Each number is 128 + 32 x the weight over its row's rms, rounded and kept within 0 to 255. Layers, rows and columns count from 0. Numbers have three digits each. The size before them is the row's rms in percent of the matrix's.

# layer 2 attention value, 192x96, rms 0.114, rows 32-127, columns 64-95
085:096075145091140088092178173193148145108066120154113148179098096118074104145132119133090137131110
104:137156102138139104086086159099129093117159152144101130152098124115111102142079186143159057181147
067:112094163091092068098147114116096172128125080092176172133179101160143176184158071177102125082122
082:120099167133138136119166165145056159133155095149185106169219149101097084144156104076126151131133
076:114137081136112132139133104201128136051077147113114104135112159072133066108094120073153125090127
074:150128150086174153072139128140124104091128129096119064165148071207157130117158052188130144073123
089:114125112142101146099091151130182147114096177105084181132117152109140101164129138092140148155133
077:129137190084131104101156161073085168096135071072132127161084134168138135104116121115116095178114
065:116101126128104147174194083046124170128134127054126139134138077181156143093102127117166137196084
084:097121080079101072115113125183123208089142099085111102133110135129103155143136128139115093145124
073:077118154109091153134196125093114146168133061067204149137153089108143155172143132079090105144137
074:110089144133154121120167133144188126132112136146124189175167135113164102074103183047153160104114
080:127092126074087101098163120091112130131107130067132129160154115123133156067089114173121149177077
088:174130075153155140086086154074086187088175196155137095152160168161078190118126159148132135110126
091:051163123127150132082147217165130108121109147172163110121094149151114100124126104076183126114158
092:101103142152093173084128180107138145153109125157131074095158159136082162139132073160083174140118
071:195121151065164124101125171102145169119129128137079165171085070088206077157162116113148091118109
097:152111124111127101109123064087131183147084160094074097099132095114156133070101114070095176148111
110:119172093129164110110079098094111117128130188162087146106126151087161059161141200081135077157130
088:134125136153156074068069108090106160092164088194121136199194108117066166121073095129110174072121
072:156115073182124157159139102131146118109115089158174100086146142132037111079140110176126184109095
071:136089149125074128162147081086127174140131106124201110139139127164080170098122102157118107141145
077:181168183143150130152094067130159157152092123120069141088041159146138129115149179094198167198140
078:099096071103110072101085117114096137094083169087094159162124167079142176139083154090124110133149
085:124117167121122119164174121080133167112096072102131111089111129143113071100177088111148177133123
086:073119107145136078119203145126035168083084128119108094121098152170156126126186136172165147068130
086:193130094129141133120047189115118107139171115122096166170147148147117098158131166099141134091131
085:170152149189138132108141171144137155171089176091133103075146105201142164102097077137115159113135
088:086078136112109101115216104168124111104103115070195061157125133160126125108141105153128180133124
078:124118149169094120126145115200168141103104101166080076134130131113117117128136054145123158161122
086:166188129106152217109143110143124122140155127151111158122049128113179135145123182115082135083181
073:088155164124160186182127163180071105106189075095151108171112114110130132125119113080128082120198
107:171117127111092086100137067153104097117083124092097110076136137117132161150121161147111137094115
127:090126173084198119107095143108090108161159094213169099106129119169094115111177125178085156106078
111:140083138116115121121196153182114212138146105129133111156091132176068122121112114103072110140134
104:101132136143089101105083102129103171070174133132071119134119170091166100211160098075139091139143
088:132157099174159135163179152170127190152147096089168105163091176067102168118129158106104150089106
117:140159169132155147169102147142172086156166139083118142128089085073133125101095196127103168100140
142:135180137103107158147083119122139143180135125112117142152104097085134129123139172046140110090123
088:109110165139121071100094132121052089134149137116090153119165166149131197171162127124103099123130
103:090152077182113157126125147151124109141199140136112113177087136141163069144141149111097108192114
116:136126152112141206133102096135161102153158165157159131127108137154152132157075140117138146072120
122:137090133126125136046175126127166150071065087145105152133147083111186097162166093167148155124112
096:154170144153104094110130121174137147179105133172061153114133095139173063122159102120112113116094
118:112128143151183126138131153076127092183148155150119115108133168147075156067112171102140166069111
109:111134066122098103114099127114168129022091155119114141150124096108144132099178150092154089074161
090:098060083118105188105149130189132122150097092104171160083134110165116142079107108160067188093115
121:107155098146156142132106114130168194103057104149125144105138182120118108096165132131143153140096
111:154144114124143125102071140158106148135123112085100167154126126053126054186089128114115164042124
126:135147141090106126120128087024131177127104101143068111139141112137080110129146132158133112116127
130:130142101159128134183103100170121177135119067149103089129106111133109133117105174064113177087022
105:102161131080057079202134121099109172146149126147120168095173126111149195121092134122108123189150
100:112137130103136111135044087090076147124148167167118123139129130139186106114107073135069153092126
116:170094126140149128092155082143107092104142152131174089127143154125158097104194129106168205174078
090:167176139158131156106167154076173151188118112113083126112124139099120147148104104136106165189072
124:181167118142071111151101144151138098132175144138196082151100089117193129110085130139107145061095
093:151132057161098107131088130156053079100138119140115161136110135137176156145072071163124104144177
120:091097107136097142168151135133158120150095133089195134074144124167094152119154088169096101147136
092:104133124108119110112133108144107123135059129114171171040122096150074117095142106165115160170109
082:114108121142073112150168152115106075118156100123072143163169160114183079082174148129124114092110
126:130115193145133132117183118146087089064094083156067120097151144120122103107108199109108174157147
095:132149153106102156159108166086110142101205125083147106152104126129121121121099139191114150133123
120:155107089147096157105124137125156072128117173101117102154133135130071160130206122153120147084145
102:141126122074151156140084081099152122133136137173124154119172049112103027121121169146110166130112
110:137163078121156100089109133089092048155113162142116158129195127104078160107174151129151041103169
109:085151140133165120161186163158150092094126157177108127136085129116123147144109107074163147142134
096:095111089137172174171103114113186128172163131096102131098136147130097027077136103122129206077153
120:099088159129137112106133125086089092156134128073108115187136113120148104098103151158115146186094
101:125073137133145129148102086038120119075108088170157201105130154113114144123134128110188114147187
108:111166093099211095188111114044180142129121151136108105171130116150160126108087162111123075102146
128:067132113128100192152170095108120111078192108149150130110091114178143107140124089105140174141108
138:101104108188120194150136146153111146140184159104060109124161082142108160073146140103126141082182
109:034153081126153128154127137069141160100164114124147103123101108168133119160097133181068188128093
098:165121099125134120110153188116167148135159106150084181160160114110138135137185187184114097117168
108:155094105139117134172154117127182105115179117093128149155132170129101055082177154159093126178116
097:123198172192097141171156116178116114127111095111142152140092154119152086131171145070217104077125
121:075152172150143122122121093170136200093174155100161111120149112154103086155126147085107171129120
101:104163113151149130097151112160096202158112109082127126117095132156158174140111105123117108160096
086:084181109158068162164077121153160125171141127089101135085146099106147151140081145096083182141090
118:162155136176059153086084085113116159081090193174134101094140175147090164122152135119130117167095
108:164085089210137156088071166136090145149108115111102134152132103124165145097097139125086138064106
120:154137120156110138087183144168170158143093133172075108060164151119123071108161117128159122119114
110:114189108167084169155078092117112123158156172132081136085118065129103166142120142071084160088120
106:092150140095079166093155141082146154137065105097123148109181196114062101118169117178114132175071
089:141126144165136114109137167143092133125169174104134135103109105155114102095142127170042131081180
089:147023092069139078130109140170167181105115105149103135112203124169154106076158116100148106159178
082:112097165131098155138070137138140087103170170135051146195120126130176080165156139111140148132127
098:085121197136180110161154122097089110151107139133174097159117086150114062160120164141171116109157
113:122155164165156148147173165087156171152093109152106129140148078139172135153144120035152148095149
090:122123112056127125152115078157152145106076085070144140098137111191103070152162111108136048141154
110:125173174143165176128150122079190169181140095073127113101135142093108107220111097098150185081152
126:075123136139093125077152139127162138108121135124097096090118083133139112101156134154123165207149
111:160122110110154136070113108135172169172096138120180056131086116111163119130126138111091147118103
110:166125168078152148128138163165157102075119079131169130123148122125132101131118085129149161108212
124:153135112167153166062093162104154066159169166145132090180089121112113151130142110093094125147124
129:099141183115173153150134160136110112111159110112165095159091131167146137168131079139085131146139
# layer 2 attention output (transposed), 192x96, rms 0.0865, rows 32-127, columns 64-95
083:115152137143157108152180094084133101166102099106171141121115170182127163057147137185181104085101
099:155158175177112140136104137181136136161196085121158147152132145185098077157153165143144071102134
060:092175132154142130105106098094123193080194122162145083134122103156161136087196133196139164128115
080:110207114185142096120152084191129180104127143146169076135130089175126126036168140185158161116185
081:184115164124131085119129148127130080165117122108163185049087156098092123090128166099085144131133
073:129147151088127084108049117144175163115147138144130080104113168121143190090153069148074145110096
092:176111167112170073174091098131142173167172105171108131125091174148089111091077136122103091127158
076:136102153214136143129103110118130130136130139134176163147165114087144085136143070158094122093074
067:129102142162140154106110103115124077129117137183136093119112145089088126175087093135139151150093
074:100086151154095122131120169060021148103133066155080127063135139176115111115216085107088136118140
075:122089151138186162123138157088152090108141081058121159204195120159153142149142117174184138142106
078:183143188160151148097147159152101126175082122042133163125127141143116125076097139117152105193167
080:076150078142139115112099127128100070114040171168113068099107174070143187131161135130101133089110
087:105120110154142120152129187097120137113158108155105084085199096088107116125169099162142122098107
095:160183173216153121166132100142175100081123120085210173157171125175166124062151173072104127115146
083:105130158139181147117130103114181149128133147138126140182141057134124165075150102134153111070099
075:139156121152065106134065109174134126151122169138129125089106147163118110140104136172108150141076
097:126103199152157106060122102150141130132089166173074180112106164072047082174113123095142124125108
093:160130145166143057141143127146148127135164097141126141091139180126031056152097161123174089100117
082:137123104162190068068136152155081132172123177120131165144130154142065124084125137176122130102131
081:082126053064147141101184159098126164148103105088114095095095102057125120177133072133093114120095
070:117117080101162101152172105092088133106099129167128056119158114132141138143146055174104138143133
080:136058158105075107117095049149121117146151152158130110128099111116132058138098129064097153151143
080:138135188195174074165102098128148143117137106176117125115138146123079080141164142095201059109120
075:118110138115090068111140129109138143125136100079123119158125115167129111128108090059110149180107
085:143102096117156125113138137084165109072128085145173087090216110070155152104156128127149131126080
090:138155126155115184107123152170129139195115183129158153105115129115132079062113171132112086106149
089:126160123119116170122161094118153166136092120149120130144129132046201182101068098111062086124079
089:098116148069168106151103158072159093084151055084136095134101163119203142121191078109159136132136
074:114120155110135058155097091088110190143169150109084097165100129145097226123146087130061162169111
083:123100128130074155155105079184166183127140123079166129087186077082149117233104146139064128156057
082:165062169136115158133096154140142130109175133101130167136138114160142137100213111132079165099198
108:086099095105081152094110119071168169129137151137147174128090068163112123142139088145155183129069
117:152105172171085132169126103124144121078136084092112143157089140156174161058099105135174094049176
107:123138143117117179089161077113159128099070134156151070116146068115164130103154189132220142134145
103:181120148083188136078110133105139075155142127125114102092150151187134159091148174188172119128126
098:134167127089122166129114140122160177143083154172135124102176115152138111143187108080170136114123
107:100108138080131163119150133151096209119130151207077131124169160147163140131121140107132097097119
130:156073116149189109159127123124151104078136123150127116113176119103103076134070138158133083103160
090:174097102119164102132122061148106154135145132135108097100114143115114052164147154168168130129196
111:175132125109186083141157137149118135145032133135096075124161113108039135137155100131157088161178
118:102132130116081127173163127205119118137167114155120171134153100146107164152114160083088091147160
125:132156104084109115106115100118105147132114137115121103088097158114157123127160138072094168112076
113:153099108089126132124156141083161106069116131160162048137113086109132144141125118153104141158155
109:133135123122071114171083136147128159098152109184169174107119120108169122137108106131098142120123
110:120106084109081094162087121104102112145130097123077109070138145154171112208114109099130100152104
100:087142117115164151093126142098153124146134099112152183149120092138140085107102164047123112092134
127:179073151140126114172140136087072127097110122103128107134088113158128066151124146117126128076081
106:106187121173168099126143164106146143107097108115160195087134151168121145093134146090097143087118
123:097149112103139153109143124146130071077117195126149142155090168135080134064158135138141135118108
125:137090109095150134094095191120140139133121136082172162109176106128131125187157171160128062136145
105:120098131131140216091125074103130084077155137170140112146106134149140089115084156106164149112102
102:167121152169161126133128111130120034100100138145086153109129111162068111162158120136172115097114
103:141101157100175084121088157160057179122171064122132144111134144159162182124130125172101076102103
096:161183104118128093130115143105128142112137120116123150169108171055139081088122144064093138122161
118:105136095136125165121159115163109117089100084134086110122126116097060127142120168115161127170152
093:051120141114128135080150130169149024164153088116122095127083104168118137130138187061104094131185
112:119098110142142093110104130112083106183154094052137175166123139135124080157102159142135154140125
099:099098103123142126149098174114149082126152142088190168166087114171155109108127107074136142132090
085:151115108117146085101099120104105153113073099161100095114120087155130156194154069158153122117131
122:146130084133126147129091119082092200131071158133139129114108090063110093136143099116142132083080
090:119130124129189138105126125224152130143100135175160110129139123101067125147147153143130149140154
117:077123110132149105105094120154106128158178092078101175134143064164167116147139142137141084111160
100:123168162181141139089148148139094169063106114131112182103116088131183172136096104105136126065093
104:100108158121151163148073121166140090112173120124139108121077142158144126116132096165114109142105
107:150096154091074159170106091138109163135140147114120149087158154126143146125149176132134097166050
093:186131136134142100134079150113143124106050132165150170177118094156122164173105147132076149107046
122:125124124094106087088160076171157194130116158132092126152079130168127168121161077088155112116185
100:093095146110120138092136159176122147181136146117141154145125136159126134069059117157090155064097
106:201116181146080119138103089110083120112134136127092129102112159089092057148095143128087117143087
120:137135108105084074093149095147125151112104100154114126097121143093167151116097161076124143086140
126:085175104107100131096094097129152086143091143114120128137159091114163164203141079127167115157197
108:178128177147138102107140092121141169097113129114151147101115159092095087105117144095118175100067
104:102175157115174180151123141148080128155068138143132106118157116163104114100162089136150109133103
115:139119189128179101171140133136063191149062091145117098163171077172161200183101127092147129120105
101:130097095107170124147148190117129172151095159120137096112194063140113134116143130121092112145173
109:169139138140108156199106102152099147150108140134131148086188109165158180096165112135153158127135
101:169124110114100139159163081086158124138123174124106135130129114115121062094164096100175118131199
086:168170113137157102127139153095091135092134127155071165117169177097156112184097154084162165126121
113:141135101130151128090178176138066117113144127123095122121117084081096062134138144198177150113161
104:114128099098152141118121122162125101145117077089163135088116127086087089179118147130174101168203
111:116127123098124110153130129093091092063154106115161148124108120100097182089112119125047116137131
108:134105085123138117079079152137153061111177144174138143121177111083140116171095125202142102097118
095:190106146176180079163084108099153133088185110087163159172088143126114125111081101073098179134124
091:128128153108148142139113086142123117157099085124160116105167091127092148129106117138173121132133
096:156158199165190150109137117067040079105084113099098132118137158106110123106072192155094136118078
099:184168102156171055139131138128089122155129114161067104105184181091100144172098115136111064144206
101:165143150167120130075104110144155199126103152113116141075157140120087151094151113141112134090111
107:190086083084045153183045098134114083119157150133105100101165182112144144098123148134134079129140
090:151087131162142118116114133082086106118125144117096149111162141140145128139106195157120164142115
112:150166113143074099145124137126166161121137168127155184159133124142169169081135122138104210091073
121:079053113094147132158137074101135180136100128133121133097132127125176148100163082132108125097132
100:112126146088090104145145128139167094115157136107122198131151162189108198093145079124147118073074
100:135178149176122118141157192105130178158113130160134094101147137101129175101067155134042151098072
117:105130133072137119161110153199166147192109118097109152112174143142126184113141120135140097181172
119:155115154137091066136153111130104141124165102101111118111153228150159173130128162139182151138167
# layer 2 attention query, 192x96, rms 0.122, rows 64-173, columns 64-95
108:183172160161108135093132101109123150170146142132123095148099120068092160122058140153095156103127
117:110079118181125091160182148138085100140139167118119132127143153152123108136149137135077118120131
097:070136106140171159161168101092102087134174129110150101165134144097130109115112140116185119098129
107:114102142120164138153145135187182140153150073116114145148156118106136156154148160105117124118152
098:098151082118133076118135130116132161142112154087152048085113112147181132128130073105128157088081
106:140083145111171145134194124077133104117148107085129131152105119102130172151162157150107148167149
104:117202081146093139156115214133087134135141121084120098141125107116136124123106188151146176070136
097:122137116101128068100105089055148161169188083122084131119132140117106127120105134161133105178126
103:063108119100099112094128132134092096124136143071140127214158131093127165162090128078081129091118
101:098100149118184130107108186145194120114106156071150153091095120119135146155128070138157161096152
100:141158150182138134126170123137154117182098142111119089127151100166118136189208111130158121107106
114:103129135057131136086157099130089085153127141122175100124139115166130154122075097118103207111155
109:090113120087111089108082131158094148148130127134145125124153116148150093114084109093104146127107
092:096133126159077136111136138119125169119093124095142044103137129195155140150107072137107201153095
108:079194093117118139114086126114107121101111145149108091105098146150133143105111124101123161128123
099:182131161129159141065100094131181130088137115094157156126186071114131153127162100125126138078160
104:193105138124145147097143088148096042107145090117118201186096107155162090161131137125137129084130
109:130081112103150082145171148149153128121070132135178083076084125108093172100164134131148111075104
109:114192131146132148134140121063125138070135118111134142081078151100131152173148200150198147106123
105:128152103106089173148110135110136122155111171153148086102168138177126176146138104109172203107104
106:072100171141163172108162114108134111181096102113161125067120188145096120157171114131131078083168
085:153144139181125140149142138121124138133108136137087157118097082104150096087078112158130119146077
108:072156127150093115048040121136113156136169062143112143123122076148140073126165142143128119174175
103:150129183156106159103098122140054126121121096128104069122120089113121157076105088095063073125172
110:130122130140128133074095175181092167060180101117107118125136124099159128163122102211083102080164
109:106121147150124117147157079128115112122175121132147162136075101117105167185118134174103169040073
086:197122172073123133102129177118124159115127129120095162183143123119045165137124100124157191092114
102:114102176102113163158186114125191121083093151135119113156139152111154143185141116130083176159109
104:115106156150123121117164077102104121134072110125124076121177129180185146150117145133102080102117
094:125109079139144095121160112166150147143079121127111055087145071092169088148166198187166134131131
109:079111176086112148196124134142139119137135119130129095110110161142157121182096092112154165087090
104:087093129150110149108096144078124101152108114090150133132136092104146140152118140104144210148046
107:117141151084106138187027068166132106088136181160129092157117121156171121173097081120203132152106
098:147105175154138084146145097147118110163140086123131150132154089123149088138161168079134111158127
111:128100102112191121129126130187171087140085121130148117113139119088111095156109175132120114127107
086:105101125132065081110105113139092124205100144166112184104142186129148164082132079131110078140084
101:125110117098151132130130112119123147131122128154124224149138154009119137142175128093145152077126
096:145107138102164096139118133126144080167081150117114114105106104158108165145113089186139161110104
095:126123177116083075125083093120193151121117143125093127111146144128156095097169104142140049130119
098:133161139149127163093164191186122152155100121108178157085183138155106145124152135068166131072187
095:137126074096143177171149135123161079152084193158097176182171124131148114123127166135124094088104
103:150103210139131112099150103114070151121112119113079130142139139138106094101155142089082091136136
103:107119148155117129132167119152163152127160064087145211153147158100176121145191147072107114123155
097:140107087160125155090111185076102178111167133108163119098134152126175146142118154098067120125078
091:163124115120113173177102109119101087104152151161104174100174136111140101105138156146151143195099
093:088141134119066073089136135113153204126078172137053104073129105066112125119142147153142162096106
095:135104211117129132205113212197156090133097100081123143124106110125118126173140129125093111161119
110:098142129086107146092099059108129117077130060239095193125116098095118092119122167111178150107138
098:091154155133113122219134166154080152127129173144143088083096097202103126123106105133111168107148
095:155247157137143172121130126080137098100115148103124072121123121145143102087088149100120179146160
101:116088130081169100074098175113098108128156110113095168117174080129123104165168183077105144100174
104:150112123110126159169134110067107057107083178129143208113179098194157109126112161066148100109150
098:132147069155124096134177199141123108153054122130129096177137140126113146106064063131118172081106
106:168198132104134097143156116064164131115168109075111144118113155097104098137121134155115078114105
101:135155144140151157100135144111139109137124147161091128096060075156190093085066134108161142115113
108:110114133177115113117177158179167115159162135139184109114115142099124154086128113189086132159091
089:100117111120105101135141115145063170082133124178124080130099114121140159139110076167183187166165
096:124146130123126114113105117118187111126175115161112100141128045158135143092038083168135166157104
099:146126087110165080120161134115116118079096155178102179082125137124181103154157167157104100104109
111:167142144108155172200152141093046137133148097148142087164106147114129124146119109029144118147133
096:155125066116145089127141123173198166122208125161169105129151144113144172142192139118146166181133
099:147125156140082085091162120108121110118159095139142168102089111169121055090075176167103095135107
102:115064149115091115103146191171113153171149118104131134128167126097106126115089191118108052094091
103:133130140081127121184124171116143176164072176143101134097166113184115158086170059161100155139091
109:131075072122159132130125132149138168140124138096125167139148110127096186116103060098127084123137
090:118159060091123087101114119079079146125114097132117139126130118131064154152113122081106070098135
100:122144114112158097131157174181151150162173121105141080107111103109146107118132163179083182135125
081:161128163078208169074146106131155152169169153151173094140125176154136098118171075175126150187097
080:131117085114138139137108150151131099149159121113136174139143115108115099149077183106142083044157
089:138188098130117109116086116113127110145145077130119095094107167143133129111125155179204229142140
115:041108132190145109127163101151105114108143132131150111155130098084092135174115093142116103111091
134:144113129172111141125115164136130135144133091131078199158166131136193111125157114131108128159118
103:125057154146108136175152043115107109112089152164110133180124123112165107140142124119145180157127
107:168078145151144113168157092076091125093136119113134177146054143123109145146193118104168104141158
094:123100043159112099109131134068100125137137193125097142126155124114114156154072134115139125039152
092:126084204068150185144105034135122106086124154132147169102090163139149130115143102147121164164135
093:185113170164089140117171120096138118105181150127105169135119092109101141140083116112077064132161
095:147132105110110159122128161086110102155148149131124179155112106090089096160065176120128083080123
105:150134128099129155164081118143108113116146120136153139100147116166167123133135160130097149137131
113:100056144085124164196092094130135148147069132145146143169141170105131106151118165059129143140218
110:106106157138178132148122113116188066133081151135087136123128099107133138200207108156101087118081
104:096124182118146146149200080112133146123159107124163179153152099109159089167145151066152131142101
104:156106142112080194121196126095183091124154130125143136120111154182151070169122148150130121121115
096:095163108168193117063117185041148131119088133148083170137192152091136133146122125128063123143133
100:091101138153173167152175130155113116128136128154137114065140098156190106121139103091170079147150
103:148138169104143097176209121141140177135053165155083137117095113081144098108125119152181231094115
108:118139108192131172132144114109146139136132159200142108098157166098126126087112169061114158140176
098:166033050126164085085117131121168125115086159158122131131132109145162103124175116151075120182116
090:134112133115107105164163129124140102144149170136082136114170137104100137086208174084136115132159
101:193175134121115079173185135155154114176111137121080155090062096101117129111144108171179100063103
103:098153138185115142067163095142084101147088101146099147144120120091087140131100147156136139114105
105:124178068177172156099123093072139099099175138074088161174152105086081160114162104133100116098151
091:087133023127179172125114104154141129158159153133130145135125158145111142089071143113069111136124
112:097122149114143168128178112150111157117186113095147091130151167091137094153093108130134186123134
095:064120156164151138066130144072101116189118160173147084072114100119115219128106176148106119101157
113:140078139125078105159091119190130130115116104134081099188151122128081124140115121125133143151102
089:207144166164148156124164117108110118120145154111144099147161180102114119167141185108084102134085
102:071146129098110194162093097107125081111117163171097153103133124127098112121088118132135105111091
112:108150192145150131170125094141120117155163124104116114132120166059140106128166132119057186170157
106:147186195090128133117160101160180082094097060125100156084105123104095067107069114183162102120155
102:081126141156165107087088163075119147052181122108158110095149115154171136136148152135137186121099
098:103177168093127163116144177136095087065126108127118115097119152099117102081140156124157114173118
097:142052110137156112129145113133120160132119120134148117066077158184102083134076139158143179141192
096:133095143127105120156139134135151146124128073065122095103134125096134159123106144083138103129161
109:105087099148183111143161127153130130122163086104078143118108163101138059118158164119157110139130
103:156148061089133152141152112155135140138130135120125088178091111124157095137139141066114153117115
114:158097204119076139094088142107181118116122164096104170151134127128123109125047108089135113172116
099:169173168062169105098111138147117160132125186129120125147133154114162125182114136111188163107105
092:149156129158145138118162087102124179126177095045197143148076187144110091123138160087146150128148
100:140114176127112170114155101182140101101096165124118120113132187187190161195149148101145128120120
# layer 2 attention key, 192x96, rms 0.121, rows 64-172, columns 64-95
089:193113101141157070163142159171109161099104100106126140174115102144180146191083175147090098168121
107:141127171148124128104148174129175122162123209155096130122125099072176147127119176108083131123148
083:110077145112162159132110125086157146153202164111153155147130134096163111095189114131129123083163
101:122172152172136113083132150160119155129105095068169155091129120140096102083134205194153113063119
095:111182093134123122131099131095160105059109098107129094084105102140193148180157122149177153135119
094:158094159127099119099158104143128149168137093159107153160153086143159118120136128192136100203164
107:084128163151149150148162129151087162125176118134153146138146168096116094136183164048134110112129
104:135142094100135106139116142168145160076096105118196144096167153086140151114155081113093165069160
097:096156121142119155087124139083137084133119125149158163126105086137115158131097180117128137134107
099:078148182141082099140102127168171118134147133127127095169101143094080121108156099086128193103158
075:128146109133208131113143115137101204099189122144136160119097181131146095159132123189178095141117
097:125161153162122176145119084120083148124081130117050137100093172113146151093123105129089106157143
091:091141132172144098185098114114145155148143079149100168140081126111085114117148137104130119107208
096:128139144176191063108128150116156112100086160128089056105137162169177131151191096142184124130142
103:094143132152137112153154119113150189125159084101156097133109120115127119123116105092099187132125
117:157099141153098124138108205088109096141160130141113144149115145125156097124091195103132145123133
108:120147139122134101172112145111158158097149121106143094130126170123120160155129087125082137116074
094:132166092139143102137142093132174113166116113122033109199107147121123125079077135153142154154125
098:143140093082106028116128157106167081227136133115172110135123118105144136095085195136162148171111
097:093108111164172106179118084092133080141122144113155165104125086142188080162135095069148107168112
110:141105099093158105105153116125131143123175099126172090092133135139177138144082082132099105189072
094:122145161150134129121212103145129140104139157090147102146170133141122142144142173146133132140174
097:164130120091126136068138168148107102118121080164108139145107087039092105119136162133109125147131
094:119111133146105135091087146164102085098131120136123095091177079139088165146158118132145135139116
111:166130184119117117118109113108119113102178037128113143116137153134126097138143164159143148065097
097:177126127171090148129166136116095163152140123027172122068165124123197115153127095131148117120104
082:091143145143103147158173122105140145056125168173138131140076123139136077142143171112109129156106
111:204098125148137122094117149100169114154128124197098120155130125113162133139106165079194111116114
106:157119086149133107094118122156109099192107137097060111227120144110125134122125144103166148127130
077:128134116085142168183050131069189091092174168139089087156146195140128155139113125128116132106122
104:151153111131181158153087076155105103098195136127134125106115103089148155124117104098122112116110
099:167143081109127133131155109125115149130145105124035114149100146086174089110139162122131107181080
104:073147059140144154183104141138125148144151179121085147168104133212113130107115134113161184113089
089:136125151111133109089116124112119135089179110137149131167136137109119167140133167168074131140128
095:174059155099135080146186088106117143079138182072113143130095120136160129131136115093124087161133
096:100133091096109159131102152143128172133098152142168164176150133120091114101101137190110111116200
093:141126088110072076140076156113145149105101191157110057142156099116127105115129158132125156148113
085:095160096136109184154156145098171140127129128121113081152095121082126117124088152101018142138143
090:194140131069184170170068183157130124127098143190108117131101050121076140115110115162134142132128
088:102079141159126122101104092051120107073174100113134075108150175069188045138122176150115145147155
092:132088162181163113138180134165124152128108133115157124078104151143145090124100128091131065205170
101:121129139188114106157136192149103135137102090116160125141121150110106146089088105133115191125143
093:106144142141098122139038124085128175145130113158178140066162201154143121138115129158134101171120
101:155089106098145076104098103178121092143120154156106139190139076102138119133132145181168143120102
096:153099115137154072148079125146140149122105125113114161140082135186134144083149134145086103144081
097:177086122136162155135105110134116116134098150170149160111111155125123091101143133168157131117156
087:175097119153151088087022076139146158121201157105111117139110092166144126131106145106134139152084
096:118067136145174181146163174149106138119185145160146118108106198058160147128064114108129157129126
093:127174071142119145088075059078111101119133073094156142142135091148121125145145093134107126093178
094:109147118116099165121080125092112090162160086139142173152088106126173180135142133075123161130160
106:160130125115085075108121127137110138126118178124098116176108127112069089148139120088134154143112
101:162091062133192125093090153137095177138133164111099093142104127143097091160135155213111109181139
093:100143116163100173085200138120109105084121152100075113102151102101139137123202175128162104188125
101:088133159115143169190090155157105141095081121093131136117093132171155125109137113101179176165138
111:142126150122130129188125135080131109182204098139156140128110111120106146183145089108084136128168
112:134146149177118132093169094107112188061109102087116155154132115120147142196083125111125142167134
083:119118090137065161187116140107178079160139156156144110126150149132133104145144114131127162043164
091:134149157165157195171188130143108142130137135113128133166145061092102159149086107092109123097128
108:142108114133094062117161176102093080151107083110154149157159126068075111156130135105149085124179
105:069158121119088103155130107120126096157088074120187137102142119114132137110159116103116123158126
089:127170140118148116234133146108145105123064109134114169144139123161046110109075124123117096076123
099:091110147086135174114130156113157199139167124085168124157140115098145182128101091136132114106130
093:174159156106121086095116122109130167096139165134106080106147110138057141090150112145142072151097
095:130157117099105171140102146128143103069122162140205155139110091122113116086105146121127166087147
102:146139156100133095145103167080139130147128136178149049105108134104113103168139167159087127129129
105:095150100114142178144141147119108108076134159146100105115138143199161120104119180141102110130168
093:146123125124109167149153089089188141112164126151085148177147138110148154206134114189088138130129
092:160104141154097111112149117167136149144059077106159140134085161107110123121128144093146132168167
106:135168090123145150117065159133110070168191203142116125140124146149095116118069132138152113094115
103:162117157157128081094162084089154147113074104111113117105114151163164159105174123158136156161078
098:159161134123156141151154150155122141087145088138180197142145082153161115130198145151105143128178
113:140096137106141123080071189099115138136138125104154101121094145156105131138105101095122068215151
102:154146103137149147100090132117136118114169152129127119095127146168125120155137075099105005129124
092:077105157171118146166071140132073153205102126174092134134114171150099153136141100100156100135061
102:147120124153111196094122147122082101128182198126115137159076115163116154127113164099101150124092
097:157103184087169087101144073145154121094140125097116090095137136169127113093126109088062042178136
104:112127118119105075154176100115124139163104015072174166131157099100138167142100155118121128130161
097:139165089138118197156136135165133107137136203157111149103092127145091110183069111160108081087101
111:066128134159094098096124117042104136091159099119143134119090131133145137051199090063115085147108
092:104092114152133117169098156121172111167116109124125147073096075136116113097122138137172080107073
129:163103146146110167109111175137167084176152138139059083181132094089168127116125114121124125134158
104:142103137141118185168133126132132170079133157163182121173118061154052135095135098100132128117113
103:095076157127138118052170115183144147148117115141140091197165128113104185096127108102181126119173
101:141139138104107090104142144129118198113149105179124096136137102065112170083140123190120185181092
099:165057095185086140171099125127100103090155133119121126156110150135099089091134144114132149118195
103:162114148108133130200174126042121101161175123139118102129139162161181178177135083100085109128130
132:124145134082129123161100109112123114068172060129125120089094155142113108044185115139118157122115
091:127120202060106155131108104148084092139197123112195073114092109063111205103109094119124129155121
085:149157170128182193126117082122089142102133077110111116084076164157118129124099148171107147166122
092:162124147181125163074143160103115114155108158091091052163064097105117115155160164103119109108174
103:149147121101145145096082180082105125110101156117148144163172118101109162121112132082133162137138
109:128169127102114155167132101120112185078143086118051101148145085172168123129151171083104108158138
098:164114184139127111083160126118099151144140081137156135113108102120140053115140118143166100135185
098:112152166128146165132141105109147129092133127191085133149152141117184119170189122135167134107071
096:165116118107146069170160129116171134105130088109134166165124167085154150109130148125125169124142
090:120107144123120191087133123107064147151144114112098153083122121144211174153099153114079137140153
090:096179156105128178090063100172123132160124136128126169134071122139122144111131159173082125126072
096:126120097123133121154180089130137099132133089103129184108171042153116097105161107125126085149168
109:209117166181132155106132118192171154133162139166110122181089086095148103112106154157142155080120
103:151088109152122168050149127141117095097064157090115125146179107142092176143148122137155106148127
097:126157103106134123216168160192123120138061091160100189147156095114152116168116120099132143102123
101:130139140177113133130154100115185101076059137109088147092091120123102150169188140141143075132141
100:168131135152135135153128078163096155131103056114157145170114151085178125117130136145144135114106
089:127128122085105147103113112084107077120123123123169170187156115223086108125145133144150075088142
092:130121159116118161152091180094119117123121195187115106154078085089091185157124178146153158084120
109:120127099119121081122119158089126123149137124149183116116109116126105146150100153141153111171135
091:134125078119122132092136140181073051141107144137046126133130115113092174063142155154087112153167
101:103111141114101178177133108104131097083158195109134070066138145143103112107162086128126091122090
094:138178136107130154154148133155162145133123162147154114066120124090062113163116136110134192024067